From a checkpoint of a small transformer trained on Wikipedia.
Architecture: learned positions, biases on query, key and value, tied embeddings, normalized queries and keys.
Training: a variant of SOAP for these matrices, 512M tokens, 3904 steps.
Each number is 128 + 24 x the weight over its row's rms, rounded and kept within 0 to 255. Layers, rows and columns count from 0. Numbers have three digits each. The size before them is the row's rms in percent of the matrix's.

# layer 6 attention query, 512x512, rms 0.162, rows 200-254, columns 384-511
102:168128151072087080064124063131139090080127118147120146127132124116151137169097063137136133154128132113135129099161192092080101129097093130101122094120130111104112156131172161120164097116119124100147136146118086092076124156142113130103104124129134122141119175146134148133125172126160112121142116126140114131139137149129118146123104094098101114111147139137115102145112109121139152135121
092:184067145146100105101181150081101166153154134168106138158134131109131143140126103129135155113109095061144132089150134052117133128114161098169126090077092119142128128150181164137151148146133116166149150134126087093153121121088092167120151122113117124131156174137118134112102106083123098111182133089139093084104132084117111108117102146138162158134123102133129113143117142132137130117125
093:200131131111080142128165107128149163095136115136158121115091158177095153139114169120121144123104106120133132115132176157140158135132136105116161128133144140164139121134172143056129162116134092125120160126141128114098120118097129093123105139148137130196169151132124165140150146128178113148129140125081133119099143096116099097127134158128123117089146151142163117141144102154090140152091
101:157126110109142110123102132132178139181106113156128143128154149142144106099135126111113104059109122151185127119126135150152143112114178119117149090087143137140100110143159141108119095123132143123143063144136145110149107145151109120125135124125132127119138116123165101156177124082101126109144130115099098103117088126132173134126148080131171128166124146106108131136127145121136108119128
099:094135154139103128133126178116109160124119085112119152103121140147109131112156162152114114131134150126160165132116109141152148105130128174155124125109169140123141137163123135107144143095114109124124114131154161090097129080115149107166118157116115114104131124103124197119157097132123131137155114107149157140097118145123134142127133176148147092133140148144115108113142177141101124080156
099:171148142113124098111131128086141150134117136121100105094117123136149137151133124141106107101147088129062137130134079114129130117138107145087076122108120111141109139134155123114140138131142142112150126107142175157111108166120132099110105143123093093148126117125089101133134139146145138148110150125147139127154135180125153118092145120161099112142113084107097142087164126152146142117120
104:132114139161137104103080095131175092128093141123142122103132130126110137109115126137118120151158127087111148141177143109142115123106103169129091117081157119152161112139138117063083144121144136106111122122155130124108099136110131129083099112123133128110120111143091106088186153129159160100096118124112139130120153121145141130121118142141126122138109088131152155148147129136117134118143
089:141148104132098118116126105127154113163168088158103110086142097118116139159125178116117111143141139121088145147146140095075129137102124136099090148073120100163134141105172135102129119171091161137107138178091095103134184081114115118138122136108141137138126134131099140141144114108106147102154108071119101114120133126159140145108121140055083148107128143152169145103103128097133190162147
101:135124123119139135159186140139119068170131095147130142139113174108110133136145095112133128107138125134134119075118131153143169111106151090110157121108162126157129123135095123143124137144095124156140089125145124126139087144143152110087126127142178129087106173150111181114122144138110122125135117112142186099118114122133113146137139128137141154094153164133091140104150132067161103105146
098:140138076128100125157186111157119133128125165119114144131130135169107124092136131150110153126091131139065157095138153116152125094120162116116125144111120092128144166117131131129084127160125109165136096180134138144142103121139132134116154143139152145118137129124116135144140112117161145160111107170152150160136114116124145135133137119113143158122085139166125114149135113171114185129139
094:099131127149136115127143129111112124201167087144148166106111078118145101109156128095163175131130162102159122114136150119105115071140120169108154090128150120133135095124120123126135147153119141118127113087117128143165120076098130105126130129142154125080164146147148142143174137131143081138125156114101173144143117102084157133164130160104118143121111109166131129109142122129132065125122
092:099160153129145145107164141127154139160084128135099120142122182121128133082123144133147147151115118158120120125092127095137120167130107101138122116131166143104150137120120145125127092158145088126110142153153166094156127143147195159102174142134100110118148072107133104125104101109129134127150106134140149134124152155112153096145113124149112102134124125139115142151108151118116127134144
096:095129144091105138140145131135176132129171136131129113129170102133155143113183108093142041103122191136137112131132122140145132091122143120116105110092126112103101153143140167080138120151154130103168122126127104149115140148139095145166118102143145124077125093126144087123102117150161155154139150134148119096102066127141158115150078121141168139120093125097170146111117122149129118160129
101:104120129100087103126118150110128137111103160151110107120126106129131133137127113175148119126156144129143135166152118135127106162119156140111099173125119123177108127092137145127138115108128104086122136094096152117151122101124141159103126076112136146176065136167165148117148114105147123179078156117113128116101130148112147112129121169127122133145129150120158105088123152153172158153101
097:134102139156094132140071119162153117102138107128122136121131135116139116136141092131132087120117145105113158120121102106129127112094143110117168136144156110185071160142121123107164105127124106120102102136100102132175101116158125135099139168150124131125096103133141164160158132126125151143078101164153167121125122088093139130117136169169155141078128162131132145116140140131124145182109
096:118167118164140102129132110133063108167116140102105161120146136122147144109150136132179163123131136108123081130118100116113153131126166128128145149121126146177129118115104119119144143126158132133193090086140133083140122070087144123113116131154082138119090072132124118129158119118118127159122122084140152125163139161112138105129118120126100115084144109142128150146141146136120135121087
092:137121090089189101145138108189112152121146139121167096089160111109129147133155174158157132135110113113124120136103155168106136126151088143130132135147094120127118118146118152102110126101144095125096135117120138143101157149114126150117073143128122187141145100131158154111133138089100108134113128107116146078133133106085137170154128110184093138147106155125192132125129136114109144157122
096:163093124113121098141129147165155152095106114145167141118104124129090132124115111142181150130126129184167130168123129129158110119098121130139172126178122098095114131090130153094114132103166115127140111117128131110137137150119112126129160164090125123115108109129114106135115117133134156100107143122125108122150160141138123114133070132131112087130108115133117147147136146144130152101091
093:135160121102132083118151154109100137144120119125135100158130120118138124141121168133118165134187164140139083147153147159102094100118165151138112140168102080132066097137126092095154130136147111142122165124074123086115151179182102151095150113108112147150138106125136122165129144146100166125129149137165109138154131139122117143124155152132173113144152140145138138158112128118112133129118
094:129168101108130173141143115130142101142128147114101081117121125129157149112138149087155094100139152110144128119144119135097141090142112123122146140133110118111164155163132150096146139087114143109124180162134138105075076099131136143129180105140111140092163158159147153141136129133154139064104074127127111162111103151117085095141144138133129119104113106142104122126137143171135136137163
100:122123112141079147122144145136137111129118098157128121128129146097115117133154097160125154125120140152123130146109102084109062155160119115143171146098168147140101086122134158146131151132145116113109139123142138108137097101129167143134137125103118133099104156138116125109153100090087135118131156122153133134132111143115127128111150137102089108100111114097127135119089137128154177152122
098:114125174062137095137095093098097164126175129109137126122143110109118137091131123117121120114110093140066181071150160140145120131158140141102124109140135139111129174161105108118094130125166139112125147100144146139125104127143130122144113153146111107132101109121114136124119115115141130099166084112146121145089135152182107114119157126099129145115148102128094132140154141054149127136150
101:127155115126139153092125140161142145163158111151140080137123107154115142122162142097162133092114161145104111112140142095165095150136132159194112095161136131095100158108090095155135127101147138097114123118172133173094148141115142153104125167140158128107087148121098154147107129111130098128140128151150151075138142132129136124159119116130114088096129103123162120138117126128123074177105
096:152102143084104089144123151120152134109145156102130138119071149082125110116109121127142126139113121136133178105172086155102127113157118178141092121148140121131116140169145151100133122163166138137149155116138129161128099162104133058106126156152122109142133115137108133152110140118110134142111127131126138111109138116102140080119125133125113137116130112113104138133117101108121138127074
100:181092103117072109154112138153120081113144113093126126102129085147166133155130155150109147118136107120131134130157145128115127144095069113074115123143122127091134154146139167144122134133153159117134122180114115193126132118101124130128126145113135168085079118123149096151153086110136121116164170126143131124157135103113158119067103145118125144164121133081114126114102127153109107125082
095:090117142140077145132120167129169109094147152094113142149084127114099126184129173116103096156106156075117113142142119113118139127154123126111122144121111063125131099146179155130114162125088097136151097171108134124111128182131114119110101137152108113055109084123119123106091157110132122151130165186147103131196140145146082124156114137137124105153131113112122153173118133124127141109118
100:136118147137124107121152102135114137093120115124129080141154119174154121140139145095145128143105101151099158118108124088171119159111095117150183116151132122126114120152120128103075110132141082146120130093141149156102152152171114153125118088118093133131155093159120158144138119131129128089120133119090122112129134102125129172081150128180140097134160074098098122101132125111130104127134
094:157134118110118130110179123104101135143076113166131154105128109150119113117116162124128129122130114129153091154157113147141120093106197156117089150141127138112146144126122094106132107148136124117120162110096133144132143147113143108189108117161144115157174102157167113120104155078158121126168099109152107147106091139107095090124117119115142138126091145141125139099148143140094149127141
094:146093104145111111100122168160146111149149128132128147124104133125108170072099137157147125104123142142091160138091159153142117147119156143132118152098138110170172104092170130105117130130127160115164149127161131164167163094133146129142117112115096145143119074114157121109134155089143090131137128131106134136118154160128121107129133112159152158140118118146134121118123152118142068105173
092:152119147131136095061121148121121107146132119126140102102111101177108139104134147125119136151105106130120119099112099142155129155115175123130117132150159106145145143121134105126092134139079118139083147135131151128097178121112133169165070124161152109125116145113134140101113140124148171115102134148142105162116147158119124135123107118120084130113179112110139126099130079104136133164123
097:120075110097126152121089156119168086136114137177121103110176121150144077142119078138100108149138109124144102107137161125090132134094120083133111144132117162153127182137158169125106129143127138114117164125126141171135120143125152138108130087116089135169128124133111137152101142128139145153147130161142104132087114120111142127169115104126133141107083048172134125099145123113109109113137
094:157130120173115110077143117136094126119079140098129165096107085128121125106143132079169121131102115186092117121125116184157144101134156169113132118099155140211165114124097138142123141154135108145065147141101116119120137115125115123147107129123090093129176179144116160085147121155124143129144166120130142129124121101140084119124145129114127145124152143120089114135120144123121111150145
099:133134152120126141106089095086148097121120129131127112083111067115126088135137119117141097111131101139076149160126150130097110123134165148137116149105119128113105116121127171119132102150146106110126123119139083099116132095122127135100117149092130128117125089111127130156158143145145101116119145111154170103154117129101133069173161111136157185078137113117133148150133164138152135134129
105:137145117106145102151131115130117120145170096092109152127103129158093105134099135133160111106105140152116080072065131159108163110152185137124118121153112144137149120131064097118135071126125097087141155089129106143118104160139082123093126149128131089149147149126139173131102125144144143116114173098133114148105161108119120140135126097117129128142155191163108122137158122134122128118146
093:142142128168111116116072121128122084135125118117165103153111106126179104091128101143132114119174138201101124164144173134110124119103154105127129119134145153140100068122154173115140120145065148101141130139115090125154142167151103140125098122070096094147129134151129180194095129131092130122117157140152123118114127124126118100093129117140151134086145135104100163087133141135137117145105
098:116085126082161117114127150121163105128141118138123124153117124110112133093118134100112127155146123132131172133146128183073091112150136121145159156123124138127101133118136162141150099137130104128141154166101133147142113109122102158132148154135107123153146080138111157151114120165113141155147119152153120088144140152189124125180126140115130096130115115134149149111140097139131137101144
102:115110113156081122132099104136187119136095149168157112164078119137141132139145107157118152104098110124107125166166159102111100130099132144140134120126156155104122132104126148139148089134113100134164113124129134129147132100152163142143118149124080134138106143092083119109118116143147137105111125124131118110107139116080134112143100114155110123102162107117125112144105141156116095134112
093:084155104147091125128141106126176099156099123109147111150091112173131088124149148142155120162116157094149099122140152126096080123091127130108099125107133132117091093115111153140144104114147165109124120146187133157142133117134117154177138138107164104117110080164126137165132126115124171139123131138166168112127128135144162113127132119134122088117113080127105121114149097120142145129132
102:119111131147130189150141126145126119100139082080122141139109113163113098094155144135122104150093123156079155115095129140131115132117132121107135121120174112131147129131114159115123137097171155116075127107139127123123148131114151120149145142118152123122145113099117121100121156148092133092133111139152133135111140149132122131151117157188144099117095156151111082143144088123086120146135
100:125126155122156150152119163164145108117128121151131091100168141114121154100113134112139113100094198113108105146086127166143170204112126108165129149135180135124151137098108139082091132128119127149170150096135140128135070120151124143143134143127129133096083067129151110110113100106090132083141116103131098114140104105164153110096115096095087139071146097131123132143134130115154149164145
092:156120169152115130138134114132148134151129175109118133137111171086132091109081126113118118138140126094171101132120137096123161096145151124093093184152147146147124145141113106131116106128090101103149129131129139116124144162165117110111102109119131113125114074144121134156111123123146167142150136116114170093137125121204192104150137076141068159089126135152140173129122135140175111162139
089:103142162135174127092150085121128118106143112127121145123112147121084151108157060127154112119123111112137118138146131160103124143137130100148107107115095153132124148115137105171070134129136144119151112111114104093110121096156149160157157109116102137139167131143137144134115135078109120100155135142110122138175161136173144172131101143146182073146094133153119109147119154139140110099107
096:124190124131135129129124133060118117121139145160123094118150111150142142142103142155125122086127171130160146103114094132158113144158119151129113111149197106143115080105096123127152099151138132181085107107074137153123138101113147171086106140140076147124109126104117123135137104143112138151142108117071148165187078128112107147160106147120145134122127150119124148143122138142146135163121
104:115118146137147134153110147136124128143110161120115145087131130110102161135125133123145125102098103098139166121146124126130136110121112124125114129059112134138204137134069160117118141161150173077147097126106143099130141104108150128131112124093202131088144139168116127098096110099142138104127108114127143104119130085109160117155162097111125120176123144154128103163116153138145136160180
096:125168115164095130100103088119103123100137128164156107158112158155157150096133111148092133138096153110147162124126116150134123085107146142148150147119111137164137163116126111142120113137143101127047137150159152142132093126100120127124176139155145100130110071145157110093154065079086159126120116141076107137137154143145127132152097116093117099074147090151147141141141148123113149146099
092:092120092158100105151157111136112133163115148151160145139170107146118140145090110154107145094135160080122154125107112166150114159123128128100132127149133094133134112107098116067100118137112156165134098136118143156113182123173095149102118130110168148104141180114154110129166101186128142145085118095136145127094091103129112132143094113064116120109151124171163148119155112140130118136146
096:138146127111109150117105164181146122129157139146123115127158104096114111104169134130142083130163116113115130129184107122182101147151088109134142179127120141110126122086097127133120120165116110133127105131097071138154141139150075117082097135090092164116172095157133139063082150109121088157125123116117147083129128110113151114181140146125131147170088142110127082122145140133154120104101
099:139162147140138095111172110131137086130133178089123142115105118166112103103138083099117125125163119157131118123158139129157118103107111117101148145088144158089137123152148162130111119149135136127110105126167122149130139145115094118190125048103126106139173117145183135136151175129162131112133129120152143094150118117080147120140140075131129107105111145145138106146129173145138164139150
099:106120121104148142104165112167181130129069098137127076117153121126097108121113109119170159111173125129165137090125129093145140193096145135117097156086127131134141117138104132086143120110105127165149121106114116131143119095170149136115153109124141114105139148089138140160121133170127119149106124143153152121131118107078154173153114136126123164097152123146171154172137104102169124114128
095:087114144136107093122107084136148122146126126113101162147153148108107123109152130136174090134132163124134130147090099118105128153142113149107123122099143114130139116126125137095140106094133109117106116156127131141133102120139159103138122120104142110158133088122120133131106090130105066149142153104153158152145178094155147134134123085109109117111117141128188129116152086110109166046131
097:149138096116134114079124177132084147136104175141117141117130126149090092127147143145140162127171138101153165114129148136118114111170145142136122122118117155112129135163143101189146110139115102144178126124152145119134139165124108139159148107150185136148138109105101186119141090163148079103086143116086129143153101118123135093131121137136124125119122105098095111141124130134127130118119
105:129103068158105098125129132184142101124084105121163173147149145152149122178157140116110123109090091145147138096131198151098129177145120106162127118118140142150148134074139121114168179155127112158138158103148124132098132147115129121114149102156152148128159146129168147117151164137146155148097145152113147113159160125057092136089159116135144133134126148128145133131126129133111100073154
096:132105107102161101114138141128126139121133085137130124164191145082111114109152111156152090132081139079145096174137113149131125096115120152139103112120162123163149116130090133106138120146116144135072139144123129106137102134139121141125084126149151139110070112115143130125148128161173122164136095114106171137141122150152117102098108136131090132119159138135135120089150106126125108143114
102:167116145106109097130117116131107081158129112130110122146116092135180124128135162128115155101108117088123159138139106084120110115095079135112129144110175103160077108155149139100176105151161127168115083074149120071123083150131106125092152162118147098124088107069115133163153110149164143159136123153130119137112125129144135100188116155122164145121143142113085157142126159115171147154135
103:130123131118105113150203114130152125175124127158114102123135137100121115105158124135139143149140117131108125106089152132144126127131072128123110111120116106119150102143145141147127107133139145117144123133118131124172120142113121097093101111147148122105182118140168118115120138109115102146138136128132138125153100159126170118097115128126129102084099127119125122162179139134139156113145
# layer 6 attention key, 512x512, rms 0.168, rows 200-253, columns 384-511
091:117124154106136081082151083150099111097128125144134118102115138118103099166098096096137137130125110156146123150123171094115137136127096143150100113128140131150119152126129123133163135135103134158136124161106127134109131139133130104088103112111176164144119167134099167139101112137167112110138119119166079129129106117141126144110117107086118110140112118156113116163142154152135158087115
099:161114134134111047109127127090118154125128150149146098100123115094148112097123095107095128111114138098145154127142139105130154109112113107138100064110110120141096143181182162141143144139150109144137110147125100089113137145122101142154126094122123121124127126118154166132155093095124158132164144143129091064136157163140125133108096123142142137123095155073136092106172148168128127141154
092:183147138087159150112115079106121133119118083118145094125087138122135111163159170116129108102075106112094182111134114192147113125131126130124128115115164127147113140157135159104109113121119101119175115134147129080151102091108176099125114149144122149130124136132158092144140075129177105141099111089126150133099141137119140133085171155136128135123129141143143141122130156185138126168122
092:148166128113110138135086139116162133159144142141153142139093118151120116105135136120157138125110088157145126136104119097141126131061128126120113129138123162165089077143110119113102106105138132090123090161116126098141091150104161102156154124131132118085127134101139088085102135080076123148104119147110129161080133131133125121169106139125181119161154165097130149143150139153149086128133
092:136132119134099128117124136115128168089170121148115136113120119131109081138120137130115074148128136144135165161129158147151108121113115135171134151077147103120134138150130154113183175148130088114134101145204148111076172104105136115173120138134107157107121135106107206103118131119161104127138137139171114111094154129080133153123092161162115083143126135131109127094100153134116127091148
097:143131154110125126177141148091131127145121151127118100117145085153127163168141128116125156166123128129143164173118115079158096135106171100146110126134103090152094120137157121159158124143137097146123124126157130163115159129105106099160116163125140094131142111161109098119155120112095148145091145123137144140164095167161102135095120137151126121171094125121070168096159132161122141154123
106:161122116177160161166121118178168115099106107117103129127150126123113112128110105153154140128149108102108136122163115133119144139107079122123112139121126140132136105133120104118110137123162163115140123110137120084104114122110139117065114102124143111135140151152138113121138159128149176124113147116165162125126163108135121111096127136171131116142120121164174119162182158174130159131144
088:120153106156099178174139123179143140162165103146086088099112134124130136150106139132138151135126148115105132124100128102121154115141136141140122156118137106140154153133100155056156123141105123131139190117134127098166136135123127123147105139149104103148122124131139137112120117111120122123113130087128130124119139129140167138122111168148106109121134171080142090137086136152123184181131
088:148136127116109171115103137105084088088152134127136125137105190074079137134161129114144126103127152121108136109117152125177115085141162161127141102130128139142144120103142126120120127161090160115135099121115129143145125127141147084141133131160151131087117168122138137115133111134130171115122157105118145121144129119110146073087139112144131122117133166159088139112121124145116112157141
096:140119108136116103127165089142128134120142145130123105142141144137102132101119131140090161112121106146049156126155158132145115129145143105114118143140126133111117130124143118138085134093127101141121112177140142176134124125123095157127134126127149121160141132153149128145122159137150099141147063139119135140113089108077133148103136149092164147136127111147139130159142132144107170097097
094:144164118130160157132090090135077140179142103143115090122088118117109117140116121066127171089114159135111102157098144102096101122121130139125126107074084094142144128116119143111145120160097130117135084115121134133184148103098141144093116145142143123100132140146159139104153120121153100159123121096126145124134112133090125149155082157092095160126148113151147129100106157127131139152125
094:107114159116090142147150120136167125159143149107122133099116122133097143110156132123138161130119134152123135173125158136141150157066079119131160125153143107080172110130103173105117086159131106122147100131138110113111101119141137147146133106132097125118185075122104120133107118129141117069166134113090116145103129067059132126127132113112108143111137068156133193139122170105153116135147
097:120145173140133111149133121155171137143137181143148117092124146119121125121120139102131117115176160128133141107158148126134146104106111113133165123096131125108092124158141156091127128123147087123151137092144127124090108161154092150158108096135121119109129119093154145105108182160138150180137168133156086113111109168105110131118091116109134144106098104104180144125112176129123076137155
098:136113118107127132156086107117101139166077148121143123158158071142146139150136119160139126152153148103150129156138103145114113151095143109123090143135149116132113158099099157152134121126113115121144112133150116094112112078180116129105123135107149141121090130151138162132114077106150117161109119133140160108130121172156118168118149154071120112126126129117149155077111140146149170147088
094:104151113133122132150098138151171140154130160147118131093116102157105130159119119108106134091138131058139131146137099105119137126147116122128140126144167112154116104159058118148121098131132069127113154133097119126169144089137117149122124141150130150099129174139132170175103120116134126141123114128143150088143141105116141146108116122153161143130174108121179139117146167122161127122095
094:117119118156145105122149118134070152100129143102144139103153140100153099131137127106174139131154139127070076108126127111106134075134133091126120117160137144137089134133141142117095115166125147164154078091172092154143109144126141131179149146120130109097086113112115119135143170157139156129150112090129125085164115121109167123125124110123114171109151098109143139096148133135152130155090
091:153127096123142097120152123114109131133119105155164113130107143095129143099137115139144085135108096152067095120141141151098097158129094169140128119121112154127148140122122123133108135131127098097100130074167117112098111120109125139137088165142123154172128121112118111159116130080098103109093112085153110083147135143149126113115157115148125096160156151147144104128133122137142124122119
095:101104156121159109139109145129116132165090091142145151164146104158099147150124126123130113115136143146142151120120185143142132188134149128161139111171127096105122091133117148075150095140128091132141130084169115147180100149125112107097143150138124102098177136157060140174151087183129169127115153155149120126174150152112139134147110155126134083144121159148143188161167108114115143110119
091:105118112101106090121092109118121138133109115140141144186149137116095148167142177124120128102157150134128128152140126133114071114117133144158096135138108106133097105123143093111157137132169143176108123091072142088138122171154103155129127102100101122133136147116101096150107136102135115156104151115094110134121099152117118108110132148132121126122145177144148130135155089123122106127095
094:124116132162147140167134129128102091132114146107147104138120125141160153132116106105152118118121124131117146115153121127054162104157097134128152085154095085096159114153172153094172121107129125151140147129128158106059133128147100164083158115112110116092137122094164147126136102146131122107114100140104111132121098109115140139145115159144114132115085131118100127153140115149134124116189
093:108112129135088163133136164098134099164123139093161128138121109118119129094142115166126142147128158149117117130158133144148098159162091151121145126126105153160111102119136151112156144128130128106091105103169139168094126120115179092095116105109135110137138078105123126109137118089109118134126113131156125094146155092127179115126168116107116118132163125128147162110128147103126138125085
101:149089161083173142111132109154098148125145160141096128164128167156132177113143096115123126123125099114139130119124124127128127103191170128101116123121103102129121143130095119110085133119149098100126134153133151143136134112154147122201098114175117119125087127136144115108123127120104149090169142124109132137082156168163108094136144150166135162147127118144132101136107139086110150151134
092:108123154154098178109083148146115104130161106205136079135170131112077150115121142100126139073113160123112124132122128123150125151112166127118133124175146152093149143122121137168161120094142135131140081103151107149129131146135153118097125187137102106138141138075096154121125124116096119164139169093135130091104129112115123122183101157098096159086128138142104102152104116131102103129120
097:128113145109132073139139186147151133095089159160135148143100143146106138137122141116149121119108136128131118110134122116128136099108147145142165154159124156102086138144117104117135112145119122143110133134112136176144104173114113120119137124119130139135114106139097166126123133130076129192138132123143121091122166152097120086135111083169126106156126150092113175127129142112129150127110
100:127142120111125106128132159153159134141164111155102142099092141155146124144133186133139115163130152130126131151141124117131121133097137144101141085139171076114125123143132156135119104120106122096134110136111129124119150084129104136104105146124105103123125094128163156165157108137142101101155126115122111137128116108110127124089069134109134155127095088112180129135123123135103144136117
095:135179149126121176097163203150143116165089091111146157156105113126111143151159215115111092132089145121093134115150116117149163127130144124088128088126095089119140080152160180136118133147072113144165104178076136109112129143143114121128092113142103117111129155153125152127122167163139121175146151144136110147151144155153092103137100189136104140139137136121150132150162106136101132123132
099:156136148150115130112118089133107108122139128132115077123182125153125129102187140087134087146092111115127154130090109099151147138131090120158171138140144121150139145165130110082142160160114122161104119132158103109087149098181110128119133127134122092113125122135123133158126111133132100131126093118091106097118105123102144149063122129134164150091136112134119155153120144098144124124164
093:136124145139148111091090100137119090165054147139113136152118132152145143111142142127129140104116123100152101104147133135159122126098145126110072085144157122163131130131132128136122120150151104132133130109101124094152082138165116150149119100175131061167115119121163080091159149094127147134160101151168079148132139133095106150134112154118128089142117130114116138114141106115148156091113
095:094106148097073138116113158077132095138197138087108131138116136109135135087159106116130125144139152142100142162108088119090159142146155140135100166164108116121174109093125085149126115117178140127148098166137125154139142124117157074124104107122115186082110104113124133095139122103090085121159096112097137117138148131120108091125134112149153178102138129134111149123081135148125084146147
094:162097097129147086098141079094099123116089134141080123137104127200151140090104093155133120127135090148117147136098121169123130132103158124121106164143180116150136135104133134131127123125152079149133154140148135144102127176117116124092119133159096115160149122148117152139102124137156137107142098112123138164072116136109128111142108091099119161165152132109120142114129106150156150150130
092:159081136109147137106158171140149128097110096143103129140102158126115102138136093129100121110120122128172113132118129159123147131083154096144130142133104143132122149141161130147152114112141161141103150128115111156111144131154111157110130114116085148123108129113123146158162129111118169119142129161097113106069129125109133106172108093145153103129105097145107116097094066139117145127136
084:103165187141098103130114139127112121101106134115100111131147149117169119122105109077116169159090120130100109110151117139165112148091140116108149131151157162150116151126093143108132142152139133135144128129111139091116141084108109128129123116174164128119134118126134109135131085145124131116117153131108130130140112118144110153120123120122134087116145153135106137155134131110123135154142
097:109128132147083121133081114125115125115122127141138115144101123144156094152157135188120127135089112117131133179110125111107110143158168116156123136111139131116100107119140158106132104079167110094150088097145126081132119149157118120134121149126140099140118100102101149106132120123154088144135140110149182071134124103119125108138114113141148147110144129120138147127138165112126176133160
101:128115092130114113112103132140119081170117106130122126145122111181092098148110115157150122159132119147123105154089093127096123141161134130148109118147138138102170100139091098103123084115163172148145149120103068129120102158136150138085122119112131134133117120119156114122136144160154103125108145136130154138104112119100133146114129090119141157159141163115147113137173087134082146095149
089:105082119119108100135071148108100140089125134113161105140094141140139136098118142133148114104156157148041116159137139146123116169144155081091120130184121156105138109068109135129137132145108114122128124113171088140111130149205108149110136148067114154119118143111113175141105127171134149111139121136136131168124139117142097152110106125147143101124102116129087136128130098130122087129104
095:128093119164141134130133159103113122141149112115119112140140124126149159077125107124115098184128132114159144150157129164116082103117135135163151119122131136103064177118113126156121082138132083146158129115124151155110134141139111170114128103124126130103153089159097142148138144149090129181151148183131160125160139140137152118165163117163138115126117145181105115093144151122129096131144
091:118126099145077118140131118115130147123154118103128184105070123096141092121147077136115174132122183103132156133173155103106142148138117148129117129114162190130084145145115132157107089122101053119140109108125115097152132134141143129119148139085123126136095093106138115111122115123145119167111106132167184124128141093072128109163090095108134134095157125118135107114119167150141110130131
094:150126121112144124146147122129123143099110132108133104129156091143106136117177147142144110086125141114097113161144148139084073078124129123112114116132116116117096138107106154129163086150149162122134131136165122146103116147127103142150136133118125107136111126201096141131135127144118155098156121123181147086129127126078160131124120091148118103137133151134148095108123128123132150115152
095:180094082085115152123117130125102113125119128137150113157109115128110070127146127137120119135097133132114113097130158152141143101136117108141132132128192178113172133112170143114161141112125122108078112140160114093131097087114170084097157147120128139110106113125117162133130158158130131110126144144174119122088143121127104133120129108143125089133085146151142106132128091078127134119193
099:091120153111141185091152153134180076143148096095124102120135155140119143127117151117138132140122152100145069150106093150134182155144166125138103108109133127090183151114093138154124158103104144111167152131113125099102111136142138129111090148135112152083084117117157165109140133121147106069149101096161153102129141111134144125108131112110129130128107146133113133106134127092132159168150
087:139079136105120094126124142163118116184173165130136132149094128125184150125084140122103121127130112115154141098120143160146159113157127106120107116120138164142116147151096109118151152138132115097157164109115130131115130156156098117091097142171092118124127114158145160154106099115134162109158085162120152080115121109140156124109132092111084138113129112132110105118074133136151103149096
090:142158122140165135113206122123119129143133108096074116139092129100091128120121131151082124097140119088133110073146138095121098122128153095131102136099134119102112113129097161168139085116166123122132161093116108131113127137128169147128135140130118114093138131126140160143111107138082122104119131109133116134088149130143125102127117127153158128142095131145110119152143118109120158105142
097:118158149157153137136137163087093103154096117164157124104113090134112146122139120092112154104132132102127150141148115121147158126146143173075142121136141107175107101125132117116112099139134139141098089098103138173167122103132148121159110125145145192130135152158133130129152088144096104139151129138101171130114124105097138136131156180120153145106123148182177146168097119160154111150133
095:147133158132131139135118148098155114141119141131107146117134121160107152130127115156092099108104153121151167094114115132129142125135114107113096092123142155135121123135103159154105121152153148099115132121110110123136114162144132138145124138108175118118150074183135095124124139103150140095113089089136137180146083098145155130136131115112136095144120117173120127165120168147130141160118
092:112135180177120119107128130087086133170132110139140143120134131169130128103144147135162088111127115100160146120127137131133164110123134197115114156082151119132114153131147092109122116141151119127095145148171183155132149076106108097132165153151091111127096102174104138092130069125090123169102120068109130149123123120120089125156133123127108125119155152095094145153136136135135109134115
095:116165133146122104145169123097165129147135130153151133138113116171124135145097121129130149082140173103189123154053082124189139154131143135108158125142138079158119116135079063146103117108100121143137053124089132170144102137123112126103181101090152099099122112112149086119140089135100141150109098120135158121143126096129107143159099126126143103141135157106117115113142107169136102169125
093:168171112112112133092160135124097172142131136142115178145135109080139109112142158129179123134127122115153121147130131146124094134129118114161140143141098123157116121111087122135100118122126144124125117139132086111111110105117132106131099168123124160117160160151143105154113136143161121109121172102125112075133099145143138142181159140103119137113085086143131085141172156118145126101116
095:118118096115138085088181110089138107127116139093113150121153113153128101079146092131178154133099091168142134099161108152134109122136096141093131078167134132147154140128150135139121142175178142130104127123139108097164157134105067112154126096124162127118154112154137107119152156121152155151123147087108165083145129123137142124117152079165109091144130136154148117142110110137118179162148
093:102154126116169138164111102147122138137122115091120122077086139123129136119120119141126163122197124113097156104119163118135099181105135124070126137156130144085134138115124120121152109096127088120122130107084123164096107155140097156120173108138140152146159113151113101154108152134119109140126126148152129109122159128129139129087159119117130115129123136133100140147133143135131124104127
102:118141135143115159133129065103157129094104148079144122146101111114105142089130106103138144137079134122113123119117145165098119112093119143121133099147136097139118115142101155137128104079126138141080107168163143166100135132146140154140120084151109098107126116120108112103118120123109100148144117088127098163108151096124133141125125129119118134108152128120155112162133118093119138094124
092:161174098164101092116122154125080159115173115139133160103095130134111094108164147141117120088157122059124140153159094127160161111145154150116099138150138155089136109166101112133132129098113109106147131122119111085125144106087133104191134129138137120116120125128129150097093132159150107108111145149104137087150127129125105111144162169158139108106145129165151140155108158136128120129086
101:143107077112117075141100127151134109118144120121155147116143172154155126139131165123149108108111113124118114106122180150091120129152148091126103169135146131125078102143115103143142131188130099139149166105145122143129129156064103114105144129154113114184152140151120118121107151112150137131124134153146126091188124122094138089121160132157167134110113150153144145156149107127140110113145
088:129129185113111117124126111149123094126130109165144102108158142113122150111099107061085144123159130147157144129120108117151157105118114089150128144125188123207161139145115153098118121158151144124116094101135120134149126141101105130133094121114107139132103180141136155107123147143152122141134092106131132074117074131142105120119128117099140111127174129113082103093109114164082118109111
103:166132205149116128116113139149112080100137135151100135128143107141185119129150128143092163089092123111121164135122108103124134157134102098140104104121163127151103085137135140133102107145149144135128127095168097097117122137158101138144156145153121118113097120101138123167157128140164121152145137131142114137117124100129153139140114147134150108144153147136104164129079133139158126165124